{
  "n_head": 9,
  "activation": "swiglu",
  "bias": "all",
  "tie_embeddings": false,
  "init_std_o": 0.00713,
  "beta1": 0.9,
  "grad_clip": 2.0,
  "warmup_steps": 249,
  "steps": 5667
}
Each number is 50 + 12 x the weight over the matrix's rms, rounded and kept within 0 to 99. Layers, rows and columns count from 0.

# gate: layer 5 MLP gate, 512x192, rms 0.0467, rows 82-127, columns 144-191
# up: layer 5 MLP up, 512x192, rms 0.0451, rows 82-127, columns 144-191
# down: layer 5 MLP down (transposed), 512x192, rms 0.0324, rows 82-127, columns 144-191
gate82:59 55 49 37 62 41 37 55 49 62 33 55 60 54 50 44 59 79 59 48 44 44 63 30 49 67 51 41 58 44 48 44 60 35 57 32 76 27 52 33 51 48 34 59 49 37 63 67
up82:39 40 32 35 57 52 68 54 61 52 51 59 43 32 54 24 62 52 35 24 65 35 71 34 56 55 31 32 36 53 31 30 52 38 49 64 51 46 45 58 50 58 48 44 40 53 33 28
down82:53 32 49 64 70 31 48 41 57 66 41 36 28 36 59 61 61 52 55 52 59 68 52 45 53 62 21 40 41 49 41 45 56 42 78 53 55 33 57 51 27 42 39 46 19 58 37 41
gate83:31 57 55 42 53 55 44 54 40 53 25 46 55 64 43 45 52 45 46 71 43 46 80 65 53 82 37 53 64 54 44 42 38 47 66 52 61 44 48 34 44 36 35 35 44 44 56 44
up83:56 59 62 75 71 18 37 39 33 47 58 55 40 49 50 45 27 34 30 46 51 63 41 28 46 46 50 63 57 61 29 47 71 74 34 52 63 44 60 37 54 30 50 65 50 69 49 58
down83:52 59 59 55 50 51 48 50 51 41 73 63 64 30 63 43 50 54 42 42 58 38 36 17 64 43 68 39 51 50 36 49 61 29 36 57 62 52 42 27 46 56 72 53 48 50 29 37
gate84:53 33 38 61 21 64 48 51 42 65 45 15 41 50 61 67 31 62 59 57 55 39 78 63 65 55 48 38 59 51 78 38 37 53 47 74 35 44 44 61 35 55 78 47 34 66 54 60
up84:33 61 62 21 61 42 73 49 54 53 45 53 43 45 55 67 35 47 63 74 43 78 48 53 51 65 42 58 43 49 55 66 47 41 22 49 47 27 47 60 58 40 62 45 36 58 60 53
down84:43 69 50 40 45 28 31 55 45 54 41 53 34 57 43 41 47 30 35 67 74 49 70 31 25 62 54 54 69 10 45 42 60 50 40 73 48 49 45 37 41 56 53 32 56 52 65 34
gate85:57 53 60 64 24 45 57 26 56 65 36 56 68 46 52 48 45 53 84 48 41 27 45 44 45 42 32 53 61 57 52 53 28 41 52 65 51 79 46 39 29 55 38 69 50 54 75 60
up85:53 45 44 40 42 36 44 43 34 71 37 42 56 44 69 45 85 54 60 56 25 55 34 46 64 60 54 63 29 59 43 52 36 46 53 46 46 56 42 41 75 43 50 51 44 39 45 52
down85:47 44 67 32 36 49 31 35 40 58 44 64 53 59 56 55 59 35 54 42 64 61 53 36 49 57 36 33 44 44 52 39 80 51 51 72 47 64 32 58 54 63 59 45 47 59 32 59
gate86:77 48 46 41 61 40 63 54 48 33 42 66 48 61 54 74 52 44 47 45 47 65 52 51 55 51 47 55 40 49 35 71 36 43 53 34 33 60 31 46 67 54 41 43 40 35 64 48
up86:37 54 40 46 70 55 41 45 39 44 22 37 52 47 47 54 63 49 39 66 38 60 42 54 38 70 57 40 36 40 37 63 43 60 55 27 46 59 77 46 52 47 33 49 53 42 43 47
down86:30 28 52 48 42 64 52 62 44 52 36 50 69 34 39 35 41 45 61 48 54 61 54 51 58 35 45 64 57 65 29 40 55 42 23 49 44 49 48 63 49 58 41 41 51 52 07 47
gate87:33 48 25 46 56 48 36 43 29 66 45 41 62 63 69 61 84 42 40 63 45 64 53 63 36 72 65 25 57 67 53 52 57 39 72 43 49 37 51 28 38 62 60 58 64 54 73 62
up87:65 49 37 59 44 53 48 25 47 40 40 51 62 51 24 65 77 44 51 70 68 52 58 58 63 64 49 31 45 65 44 50 37 29 47 74 50 48 68 39 57 55 48 68 40 55 60 51
down87:54 29 48 44 33 44 40 42 60 37 51 47 74 53 54 42 62 34 42 49 47 41 46 54 25 48 44 48 52 99 49 52 43 55 47 44 30 35 90 51 47 67 57 59 44 66 48 66
gate88:47 47 38 52 30 34 66 73 32 42 64 46 39 61 42 34 45 53 52 35 45 36 55 38 34 51 39 59 50 44 29 35 44 47 70 56 38 43 54 56 36 45 54 40 47 37 57 43
up88:35 47 50 41 55 59 58 58 68 50 33 51 46 30 41 61 60 39 68 45 45 53 41 35 39 50 42 45 48 46 44 48 46 72 58 40 56 74 57 48 29 60 57 42 39 37 54 37
down88:32 36 60 48 45 61 57 24 54 44 57 35 34 55 67 78 58 23 53 69 72 53 41 45 41 47 38 37 47 34 82 70 74 60 51 41 53 35 41 49 51 42 60 47 38 54 42 53
gate89:54 43 25 52 72 65 42 52 69 57 48 45 48 38 43 33 40 39 55 62 60 37 53 54 73 39 70 43 82 61 55 42 26 40 57 58 71 45 44 58 51 44 50 57 78 70 63 69
up89:55 64 48 34 57 30 51 52 41 52 56 47 44 54 63 48 62 45 55 62 67 74 49 32 43 55 53 59 50 41 51 42 36 34 37 56 45 21 42 66 32 70 40 42 50 49 50 78
down89:42 38 42 46 56 51 34 66 37 52 41 61 40 47 45 36 57 51 50 49 63 41 53 44 69 41 85 47 53 35 35 31 49 40 61 54 19 35 59 69 59 60 56 24 62 57 54 50
gate90:63 62 39 51 44 60 43 46 57 47 58 34 62 71 43 41 53 55 65 65 42 57 43 41 46 52 59 61 48 62 69 51 58 58 76 25 36 53 44 51 34 47 43 57 54 62 58 42
up90:58 59 47 50 54 45 43 51 30 43 28 49 68 37 37 60 60 29 39 44 53 64 52 39 40 42 46 59 48 53 56 48 27 52 52 58 63 14 49 34 78 59 21 46 39 70 50 50
down90:49 49 40 58 27 09 48 38 47 58 37 59 55 41 37 56 58 53 63 48 77 49 48 55 62 60 37 39 38 70 50 76 45 58 58 33 52 79 52 45 64 45 48 56 45 52 69 64
gate91:77 63 31 68 50 33 55 51 34 52 34 52 58 61 49 54 50 49 49 37 63 56 53 64 52 43 73 63 60 56 33 32 36 48 61 58 45 31 60 64 77 39 45 59 57 53 37 71
up91:42 46 64 58 42 45 62 64 21 41 75 47 55 50 39 75 56 32 47 57 37 60 41 45 41 37 27 69 73 53 38 41 71 56 66 47 63 53 43 56 59 69 50 56 60 53 45 38
down91:58 48 50 46 33 70 34 67 62 37 56 23 54 36 72 46 69 25 64 42 61 49 61 33 40 32 44 55 35 48 29 47 61 52 48 57 37 49 73 37 45 49 44 78 51 38 75 66
gate92:43 66 61 66 53 54 36 55 34 31 61 62 56 60 52 58 37 29 57 63 47 46 38 64 32 34 54 60 57 62 50 46 46 50 48 59 72 54 34 42 42 49 54 68 47 54 47 59
up92:43 41 59 45 55 37 78 46 52 50 56 54 50 68 46 51 70 51 63 45 69 38 69 37 55 63 31 29 37 53 53 52 48 61 59 47 49 69 65 52 54 64 73 46 42 65 51 41
down92:55 58 50 48 69 63 44 74 42 56 65 52 61 37 51 40 31 63 40 60 57 52 56 61 43 38 64 50 54 29 70 47 42 48 42 39 45 59 56 39 53 52 48 52 47 47 53 58
gate93:56 64 48 47 58 61 57 48 46 46 68 34 76 42 58 29 38 50 65 54 55 61 45 58 48 55 43 45 36 21 41 48 43 64 45 36 43 44 54 43 39 61 48 33 64 70 62 39
up93:48 51 32 45 54 49 61 58 68 59 45 53 56 39 50 34 35 73 50 58 35 62 43 65 69 62 41 49 56 32 41 38 41 57 56 60 27 48 45 33 70 42 49 39 42 49 45 32
down93:50 62 47 52 51 40 57 56 43 58 45 68 39 55 62 44 54 71 58 56 57 60 38 63 34 63 57 36 51 70 59 38 58 39 58 55 41 29 57 42 41 48 72 31 44 62 39 61
gate94:68 54 36 33 46 64 43 42 47 51 19 45 45 65 47 44 31 49 47 49 39 69 38 43 52 52 60 62 60 30 51 56 51 50 40 68 32 37 52 56 54 61 62 36 41 56 37 63
up94:52 71 47 35 48 32 44 32 51 64 34 56 58 48 74 59 48 41 44 53 53 61 39 30 58 63 54 60 49 68 68 59 71 58 54 58 60 55 45 42 40 39 41 51 53 63 48 46
down94:46 43 31 68 47 30 70 45 48 62 75 54 41 39 47 44 62 41 47 73 46 45 53 35 61 66 65 59 50 68 72 65 57 54 63 37 54 65 54 78 59 16 50 56 47 42 54 54
gate95:66 37 43 52 67 48 42 39 51 50 52 42 41 54 72 53 46 51 51 39 34 45 60 43 61 55 79 64 61 48 58 62 39 73 50 64 51 46 57 46 57 45 59 58 54 57 52 78
up95:57 32 53 68 51 38 57 52 50 56 37 25 25 63 36 56 36 70 58 51 46 56 41 46 55 37 27 53 56 56 44 50 70 47 55 34 28 47 61 51 54 41 47 50 52 43 47 56
down95:51 77 51 51 48 47 47 63 51 59 51 34 14 60 75 39 35 49 53 48 77 48 30 54 45 67 60 38 49 46 45 51 33 45 64 52 44 38 59 18 48 49 48 72 32 42 53 47
gate96:47 46 72 46 41 56 30 46 53 59 65 48 48 78 66 52 40 50 41 48 49 50 49 45 59 46 69 33 45 64 59 38 47 49 64 50 56 54 72 66 41 53 54 65 53 45 35 48
up96:46 24 35 65 56 39 40 26 58 40 55 35 61 47 62 63 45 51 52 62 37 44 31 49 72 51 51 42 57 44 40 59 53 50 36 36 61 54 46 45 51 53 42 65 34 56 48 69
down96:51 57 43 47 55 38 57 34 43 41 41 41 55 74 58 44 56 31 64 45 38 51 39 42 56 50 57 55 47 60 65 57 63 51 57 53 52 65 51 42 41 63 49 49 46 53 48 56
gate97:37 33 47 45 78 81 44 45 45 64 59 47 47 67 53 69 34 55 35 39 71 50 71 54 44 36 44 41 38 60 48 51 22 44 39 83 54 44 58 57 47 33 35 39 47 69 67 49
up97:64 54 45 57 40 50 62 48 86 53 57 41 45 45 49 41 36 43 62 45 66 63 65 32 32 53 75 56 43 60 62 61 48 49 53 66 53 55 71 62 61 53 30 53 66 43 41 35
down97:59 62 42 55 48 57 55 46 49 56 23 70 33 45 46 51 54 39 71 62 51 39 40 41 37 52 41 55 78 24 42 43 53 71 70 22 47 76 59 79 47 67 70 46 44 30 50 54
gate98:64 58 51 51 42 50 58 39 30 54 52 75 64 35 68 47 64 45 44 44 46 55 40 64 54 38 47 27 37 46 50 57 52 34 57 50 51 56 55 46 59 51 45 43 31 56 31 53
up98:59 39 50 40 35 44 46 53 32 53 62 54 44 28 66 30 68 59 46 55 55 52 46 67 43 39 50 70 54 52 40 53 94 58 61 34 28 44 44 64 42 56 35 63 48 56 64 44
down98:59 52 39 35 44 52 48 30 61 29 44 39 34 39 46 49 68 57 26 49 41 45 55 60 52 54 44 70 34 37 53 61 46 38 72 38 42 43 36 64 43 47 52 50 50 44 54 54
gate99:48 40 70 54 52 59 43 37 33 50 70 38 53 51 65 44 38 64 55 46 51 47 34 60 30 42 40 60 35 60 68 57 53 62 42 42 22 41 51 51 61 60 24 36 38 62 56 51
up99:64 63 47 71 51 41 44 56 33 41 40 52 51 49 57 38 57 61 63 56 56 45 55 45 60 43 66 68 32 64 70 61 41 36 65 64 72 33 61 34 86 44 49 49 44 56 60 74
down99:36 37 50 56 50 36 41 26 55 47 40 64 65 46 44 43 47 28 49 55 75 54 54 48 41 62 43 54 51 59 37 63 63 59 55 60 50 59 79 55 32 53 43 52 37 47 40 44
gate100:48 43 41 56 75 48 52 45 77 53 57 39 63 52 55 56 58 48 63 63 38 74 39 52 62 64 56 50 64 60 39 46 51 75 59 36 51 38 39 56 42 56 66 45 38 55 42 50
up100:76 52 48 35 53 48 56 51 37 52 61 70 56 50 46 58 45 59 34 40 58 63 57 32 69 39 46 33 51 43 38 24 54 51 53 58 43 36 61 42 42 50 40 28 65 58 46 46
down100:45 52 42 47 43 39 79 23 47 40 60 59 59 66 47 45 50 39 47 54 62 65 42 46 51 64 40 52 50 66 62 44 50 50 62 57 40 44 51 44 32 55 58 36 54 72 46 43
gate101:64 54 29 33 58 35 31 73 63 44 41 41 44 61 35 50 42 65 67 54 67 50 64 58 49 37 45 16 62 68 57 32 53 69 44 55 70 59 48 37 47 70 56 51 42 24 68 68
up101:62 69 73 50 55 50 59 55 15 40 43 38 34 60 54 49 30 36 34 66 42 69 45 81 39 59 61 61 57 35 44 35 37 51 47 43 39 29 39 29 35 46 51 30 51 31 43 49
down101:43 49 53 45 58 25 34 56 48 50 57 48 48 33 32 52 29 37 36 63 48 33 49 60 52 59 60 20 36 59 61 43 43 68 56 55 47 47 55 45 49 76 55 32 43 46 54 61
gate102:65 39 28 63 40 46 38 59 32 51 66 45 34 80 56 19 47 33 70 44 48 43 62 28 38 46 45 62 46 36 35 51 55 37 33 40 55 42 28 40 36 49 42 38 39 42 53 57
up102:68 58 40 41 71 49 52 30 34 87 30 33 36 46 57 39 39 18 62 44 30 56 56 26 38 52 74 53 49 59 73 81 26 55 50 52 46 56 55 61 51 54 40 66 66 58 28 42
down102:60 56 36 57 66 60 56 50 52 62 26 47 25 47 57 54 28 74 64 51 34 29 43 53 62 52 52 36 45 52 50 63 36 46 61 54 63 51 83 50 47 57 63 59 56 51 59 47
gate103:46 34 57 51 37 59 48 43 53 68 42 43 49 35 60 55 45 35 37 39 60 40 68 48 37 65 57 49 30 48 52 71 43 31 44 44 72 51 42 43 49 44 54 36 65 63 33 46
up103:46 29 46 59 71 40 40 30 70 44 49 50 50 33 45 55 53 27 64 62 36 66 47 41 62 48 70 37 57 52 52 60 58 52 47 48 47 35 59 37 44 70 73 59 53 37 64 55
down103:44 55 47 44 59 49 59 71 43 48 50 43 68 65 53 53 73 58 37 67 40 58 46 58 50 37 45 38 46 25 58 35 48 64 39 45 47 44 81 50 50 45 42 41 44 38 49 52
gate104:67 57 48 69 39 64 43 71 44 34 37 32 62 59 53 53 61 44 60 51 60 73 59 64 40 44 45 60 67 54 50 51 56 57 41 38 38 48 32 41 63 64 33 59 44 66 29 51
up104:17 42 52 33 65 60 57 60 54 70 69 50 50 59 74 40 27 54 50 44 35 55 28 53 56 57 55 45 57 41 46 52 61 48 68 40 61 35 44 26 63 41 55 62 53 58 32 45
down104:51 59 36 66 53 41 48 43 44 51 57 53 54 61 44 50 63 65 53 52 50 54 56 41 66 50 52 44 51 34 57 25 58 50 65 45 50 44 44 28 59 38 47 70 56 49 46 42
gate105:66 38 63 25 66 65 47 43 40 50 47 47 70 57 55 58 46 41 59 61 59 61 56 40 72 53 39 41 50 57 59 29 43 39 51 47 35 34 38 34 34 79 38 32 68 44 58 64
up105:66 39 76 53 59 53 46 46 46 19 39 50 35 61 41 49 61 44 53 67 60 35 57 32 68 75 37 36 59 70 65 58 66 32 76 45 65 49 35 35 58 49 47 65 54 61 59 53
down105:51 40 65 43 46 35 20 75 46 01 66 56 64 56 61 59 44 48 43 58 46 41 58 59 76 49 50 60 53 52 68 58 54 43 32 49 80 46 33 50 31 53 52 38 31 60 61 34
gate106:63 58 26 70 55 67 40 48 59 47 47 51 63 52 59 58 61 42 29 34 47 33 50 69 44 53 45 55 52 27 56 43 50 59 46 52 45 55 53 57 45 48 50 33 33 49 46 71
up106:50 52 47 50 32 50 44 46 41 51 46 40 47 58 30 66 47 60 44 54 58 40 62 43 48 61 37 52 57 61 53 54 53 43 62 45 26 55 32 38 62 68 27 75 56 52 56 40
down106:30 30 56 51 62 63 49 58 54 42 68 46 41 23 58 53 48 30 55 43 47 45 51 59 70 30 44 50 51 18 42 64 53 47 59 51 50 45 51 66 40 49 46 49 24 41 67 55
gate107:60 56 34 50 49 42 26 43 36 54 26 71 53 54 48 61 60 38 52 74 70 40 67 62 52 86 48 61 41 44 33 55 50 24 66 74 27 38 63 26 36 57 40 38 35 56 75 49
up107:43 37 49 43 40 65 40 79 70 45 56 43 44 24 32 49 38 53 54 54 28 60 55 42 56 29 38 87 63 33 41 35 58 58 24 57 32 39 38 65 74 28 65 35 63 54 10 65
down107:50 34 47 58 59 63 63 86 66 51 50 59 32 49 50 45 45 50 57 54 54 52 41 33 62 30 46 53 57 18 51 52 49 41 42 55 39 47 00 51 45 81 51 57 52 60 50 42
gate108:53 45 56 47 52 50 49 38 48 41 18 47 38 69 48 48 33 49 54 63 54 43 46 65 59 54 54 31 31 42 46 56 50 46 64 50 42 49 68 55 44 63 34 51 19 41 35 59
up108:51 48 41 55 64 42 57 56 57 59 54 48 51 49 52 59 42 60 71 36 32 68 38 63 47 84 45 44 53 50 50 60 41 55 56 58 50 47 54 43 63 52 57 40 35 45 58 16
down108:62 50 40 62 54 52 40 64 65 50 54 67 64 31 61 51 40 66 47 50 40 63 52 32 35 50 39 58 68 51 58 36 56 49 48 50 54 49 54 55 31 35 35 60 68 47 46 49
gate109:60 41 50 39 58 62 49 54 63 41 39 41 57 44 71 54 67 27 41 49 39 40 55 79 45 40 50 52 68 39 66 39 33 53 36 43 49 64 72 64 39 59 64 47 55 39 49 68
up109:67 76 57 63 60 38 63 53 37 58 62 36 57 36 49 59 69 43 60 53 41 41 80 52 61 35 56 36 59 62 61 43 29 62 32 51 31 58 52 52 59 47 55 58 43 53 64 80
down109:57 51 55 59 54 55 57 54 43 48 41 43 78 59 40 55 49 44 38 49 36 65 33 49 36 50 40 48 55 58 46 56 38 54 49 48 56 54 73 31 59 56 38 72 78 56 53 34
gate110:51 65 62 51 50 26 55 50 63 60 43 54 36 47 62 40 54 64 57 57 51 49 33 42 65 77 47 61 47 39 37 66 39 42 64 73 37 47 43 50 52 36 72 25 54 56 44 41
up110:24 54 30 73 55 34 50 68 33 65 45 44 34 53 42 62 28 54 49 49 66 38 54 55 34 45 56 30 48 54 42 52 54 36 17 39 56 58 36 60 35 63 44 49 45 49 31 53
down110:38 60 38 08 31 28 42 50 60 48 44 56 56 67 53 55 36 47 41 62 61 53 57 37 61 72 38 53 63 54 65 60 46 51 59 61 43 59 72 56 67 62 43 69 62 49 65 31
gate111:50 36 50 61 51 44 47 53 25 57 49 22 54 71 45 36 59 46 25 54 47 29 69 53 41 61 56 54 65 54 49 25 50 41 73 47 38 43 37 32 73 50 36 48 43 50 39 61
up111:58 58 49 74 68 57 35 41 46 47 62 35 48 53 47 52 54 78 57 62 45 58 68 68 58 48 33 65 58 68 50 80 61 44 40 66 56 38 45 37 34 71 31 44 81 59 46 72
down111:30 47 57 35 54 50 48 47 51 34 73 45 62 45 73 48 52 47 44 46 52 45 58 56 58 60 77 44 30 48 46 43 69 60 38 55 47 51 46 42 55 60 42 42 47 43 73 45
gate112:69 22 37 21 72 58 35 38 45 71 38 71 53 57 47 56 50 41 64 57 49 51 57 47 47 79 42 47 52 39 36 25 31 44 68 30 34 15 41 56 43 40 33 32 61 37 34 81
up112:55 62 40 42 32 57 55 52 77 44 54 28 43 73 48 69 72 39 60 51 52 42 32 76 65 44 68 51 32 54 30 48 40 33 66 40 46 61 41 45 36 11 54 44 65 40 50 48
down112:63 62 46 37 27 61 35 48 16 54 61 60 45 42 63 59 37 64 50 57 54 49 47 19 56 58 34 46 77 23 31 27 47 43 55 39 45 34 17 48 62 38 39 27 67 40 23 51
gate113:56 62 38 64 65 63 51 61 37 44 41 68 59 31 56 68 52 59 57 38 35 38 47 55 52 23 61 50 61 71 50 56 50 15 52 35 27 57 16 61 40 38 45 30 47 49 38 76
up113:49 40 61 51 70 61 17 59 52 59 26 27 68 28 55 50 44 38 41 65 50 59 43 60 47 36 67 27 78 46 41 53 45 62 59 45 37 46 59 47 42 58 51 44 52 52 40 29
down113:76 53 59 39 67 53 54 33 34 39 49 48 50 42 62 56 40 42 74 49 56 58 52 47 39 37 32 52 67 54 67 58 67 43 44 47 57 58 55 67 59 71 52 85 15 62 56 44
gate114:49 56 26 48 79 39 46 56 64 54 41 44 45 67 58 60 51 55 50 59 46 71 40 47 29 33 51 25 46 39 50 44 46 40 46 43 37 34 22 55 45 59 40 48 53 41 60 47
up114:48 41 37 73 52 43 73 37 18 42 52 75 40 47 33 78 31 55 37 64 55 46 56 26 50 56 62 49 56 49 42 42 43 50 39 32 27 44 43 22 35 60 49 45 42 51 64 47
down114:60 57 75 34 44 34 49 51 41 59 59 76 46 45 49 71 77 53 42 36 50 54 53 69 70 39 33 41 42 76 58 64 70 44 35 49 62 66 49 47 65 63 34 48 35 44 61 58
gate115:40 45 44 54 40 61 42 62 40 53 75 68 38 40 61 23 66 35 39 47 47 59 64 40 58 45 53 57 69 52 41 53 59 48 72 41 38 75 57 60 54 67 54 66 50 45 53 56
up115:63 49 60 65 63 44 33 58 47 56 43 53 40 57 62 62 42 36 34 55 61 51 35 47 51 50 64 52 37 41 58 45 38 37 74 64 41 64 43 56 32 61 46 55 59 36 43 46
down115:51 52 62 66 34 55 28 53 68 45 29 50 73 46 56 60 47 54 71 59 71 57 67 61 39 46 47 42 42 51 40 13 33 69 53 45 30 57 55 33 34 49 59 41 44 53 66 51
gate116:48 71 60 69 28 60 58 59 81 58 45 34 57 55 71 52 43 69 39 55 58 36 52 51 36 49 62 45 52 72 58 53 74 54 39 65 49 40 41 44 52 47 54 58 64 53 43 66
up116:30 51 55 47 49 33 33 67 43 54 60 52 63 43 47 44 41 65 58 53 54 43 39 60 44 52 38 49 46 63 55 23 47 42 59 76 49 28 57 36 52 55 82 48 38 49 50 50
down116:46 62 59 36 58 49 52 74 55 49 51 45 61 25 45 61 40 27 42 37 37 66 45 30 65 25 50 53 50 59 61 75 52 37 20 41 51 72 37 34 47 64 31 57 66 62 55 28
gate117:46 35 46 40 36 61 51 73 60 33 60 54 51 74 53 50 41 63 34 37 61 67 55 69 58 65 30 53 52 56 61 66 51 45 70 53 40 65 49 61 45 67 33 42 42 33 69 51
up117:28 22 70 34 43 51 49 41 50 66 37 49 51 46 51 54 35 44 59 54 44 49 70 65 56 47 30 24 48 45 33 33 51 41 39 69 35 44 52 53 41 57 36 52 72 60 28 44
down117:38 72 39 49 58 51 21 55 53 42 61 42 45 50 59 60 70 56 33 54 74 36 42 61 46 43 48 48 42 20 62 65 50 49 52 58 50 40 41 61 42 62 48 55 41 35 42 44
gate118:54 44 42 54 36 66 48 42 47 44 56 48 70 54 28 60 46 58 32 70 63 61 49 61 44 58 47 39 49 67 36 50 34 25 61 57 52 53 44 33 58 64 40 63 49 45 39 33
up118:53 51 49 39 57 50 40 51 46 46 47 38 70 63 44 53 48 42 32 44 53 22 52 58 58 57 61 51 62 46 56 39 29 32 58 49 57 57 37 53 46 63 71 57 34 68 30 41
down118:70 53 56 59 40 40 57 69 66 59 48 67 49 69 44 69 51 51 36 59 67 51 54 53 63 46 52 45 50 53 44 53 68 59 61 42 56 55 64 58 39 50 44 44 68 73 59 52
gate119:42 35 34 52 63 43 57 44 28 42 53 32 74 63 60 49 37 74 62 34 53 48 82 54 39 36 41 63 39 64 66 62 43 48 56 58 44 67 34 42 59 68 42 61 48 49 76 35
up119:47 50 53 36 61 58 43 60 43 45 49 59 52 28 49 41 60 50 44 56 70 57 54 49 73 53 23 46 44 64 44 68 43 50 30 40 45 36 49 65 50 40 67 49 33 63 45 65
down119:28 63 65 80 46 40 52 49 47 29 58 63 69 43 46 60 36 52 58 43 49 60 47 59 39 55 29 60 51 83 41 55 51 50 12 56 50 60 32 60 73 41 52 73 49 62 57 49
gate120:35 79 37 56 53 42 30 68 60 56 34 56 52 43 61 51 46 62 39 50 40 39 50 43 57 57 42 42 64 55 38 43 55 53 37 52 70 33 55 31 38 54 64 47 51 41 29 50
up120:61 42 39 49 61 60 40 28 54 45 46 51 40 70 47 60 53 54 50 60 54 57 43 42 49 44 51 62 41 56 40 54 51 51 51 59 50 22 50 49 49 60 64 37 70 65 54 33
down120:48 36 54 39 50 45 28 66 51 57 44 48 48 39 70 24 48 60 55 72 64 57 46 61 47 53 70 69 54 44 67 48 26 46 51 47 48 43 57 62 50 41 44 38 53 63 42 60
gate121:49 53 62 49 37 64 46 57 46 35 30 51 38 39 47 55 45 75 52 42 60 49 39 63 43 57 49 66 41 47 32 56 64 49 40 48 39 47 56 43 50 49 48 59 47 49 32 58
up121:64 65 56 44 63 48 53 36 42 67 56 71 61 22 37 51 49 47 43 51 42 36 78 50 51 57 34 52 53 48 61 57 47 59 47 33 59 48 46 54 40 50 35 35 41 41 46 63
down121:37 44 43 39 55 37 50 42 52 50 47 32 58 53 52 67 60 25 57 41 56 61 49 55 58 53 54 41 60 50 62 61 52 50 63 43 53 56 46 65 56 62 60 43 41 63 49 35
gate122:53 49 58 83 45 63 59 39 57 45 36 54 44 52 49 72 59 60 38 40 44 53 47 42 43 48 61 49 49 38 53 57 64 37 66 55 47 45 36 43 32 42 58 50 40 56 53 50
up122:42 39 44 63 51 41 63 60 53 32 29 62 42 56 51 74 37 79 58 45 28 42 42 63 63 49 19 48 57 57 28 62 52 52 44 67 52 45 46 43 35 45 32 52 43 46 49 58
down122:49 33 32 57 79 55 35 59 39 55 90 53 58 40 36 55 62 53 65 40 49 53 30 54 36 56 49 41 42 50 33 52 52 61 52 53 66 43 52 32 67 52 32 61 46 52 54 54
gate123:55 47 24 41 39 53 09 49 45 41 51 54 57 56 39 42 65 56 38 65 51 50 55 60 69 52 51 58 46 39 49 36 65 70 63 50 49 26 51 25 43 41 46 58 40 50 46 61
up123:59 51 41 49 50 39 56 28 32 49 53 45 47 61 48 44 63 22 64 52 32 61 67 32 40 62 33 51 52 56 41 60 66 63 62 52 37 66 52 52 57 37 44 60 73 56 43 40
down123:51 37 54 45 27 63 50 52 59 41 78 42 56 63 40 55 42 36 56 56 47 74 49 44 63 56 67 25 62 49 35 54 43 56 32 54 43 44 54 49 61 38 56 59 36 54 36 39
gate124:63 10 56 69 52 55 52 62 43 55 55 58 36 42 54 37 45 37 69 41 60 63 57 58 34 44 42 64 34 35 29 46 50 31 37 40 43 51 55 44 26 68 26 54 55 54 46 53
up124:62 56 61 29 34 39 44 44 65 41 58 69 39 52 43 72 36 50 41 26 57 59 33 45 18 40 59 53 60 53 43 43 40 58 43 54 35 44 53 75 40 50 39 42 34 45 42 29
down124:46 31 55 53 44 62 54 48 52 30 46 61 75 47 39 61 62 52 42 47 54 53 71 68 23 47 60 32 56 52 13 42 56 49 44 44 26 49 35 60 63 42 60 68 37 36 43 37
gate125:50 55 56 68 54 68 46 73 48 46 38 35 27 70 40 64 45 56 40 54 53 32 34 55 46 46 62 48 43 37 55 61 37 36 54 46 69 56 52 57 63 29 50 42 65 39 78 55
up125:60 55 29 41 46 62 48 57 29 57 44 61 54 35 48 68 57 50 49 58 43 53 41 44 56 64 34 36 60 38 34 56 34 52 47 40 51 47 53 60 34 58 48 63 41 48 43 49
down125:55 63 42 51 39 48 36 42 49 46 24 55 48 61 29 56 51 37 28 49 58 48 31 40 57 57 53 63 25 49 30 74 70 52 31 56 56 59 57 50 43 63 52 51 71 48 72 43
gate126:73 50 58 56 33 49 34 42 39 44 80 57 47 48 79 46 26 40 53 68 42 42 40 48 44 42 42 22 62 40 52 29 43 36 67 39 43 58 29 69 47 64 73 41 59 50 70 44
up126:72 50 58 66 71 41 54 45 44 38 52 61 55 52 70 61 28 46 44 53 28 32 55 54 50 61 49 63 55 41 59 35 40 69 39 49 51 57 27 58 31 46 69 49 44 51 47 61
down126:36 48 37 51 46 46 26 54 48 40 58 59 49 48 66 37 57 51 33 60 55 51 61 43 50 38 60 52 55 68 55 53 53 61 54 49 51 45 38 49 40 45 42 57 49 48 53 47
gate127:36 58 40 20 53 34 39 54 74 27 67 52 50 46 48 42 18 35 52 66 31 42 51 41 33 52 52 56 39 55 40 47 41 29 51 59 50 56 42 42 55 61 42 58 60 23 70 46
up127:61 62 48 54 61 57 35 62 49 28 31 73 50 41 59 36 36 42 50 53 32 50 72 63 54 52 45 68 52 70 51 65 57 57 57 45 49 35 46 56 32 29 45 54 47 75 46 58
down127:47 57 34 49 59 40 54 60 39 70 73 42 34 57 33 59 44 41 71 66 62 50 44 39 41 67 61 47 49 49 56 61 47 40 55 57 55 50 72 60 47 57 34 66 39 45 58 52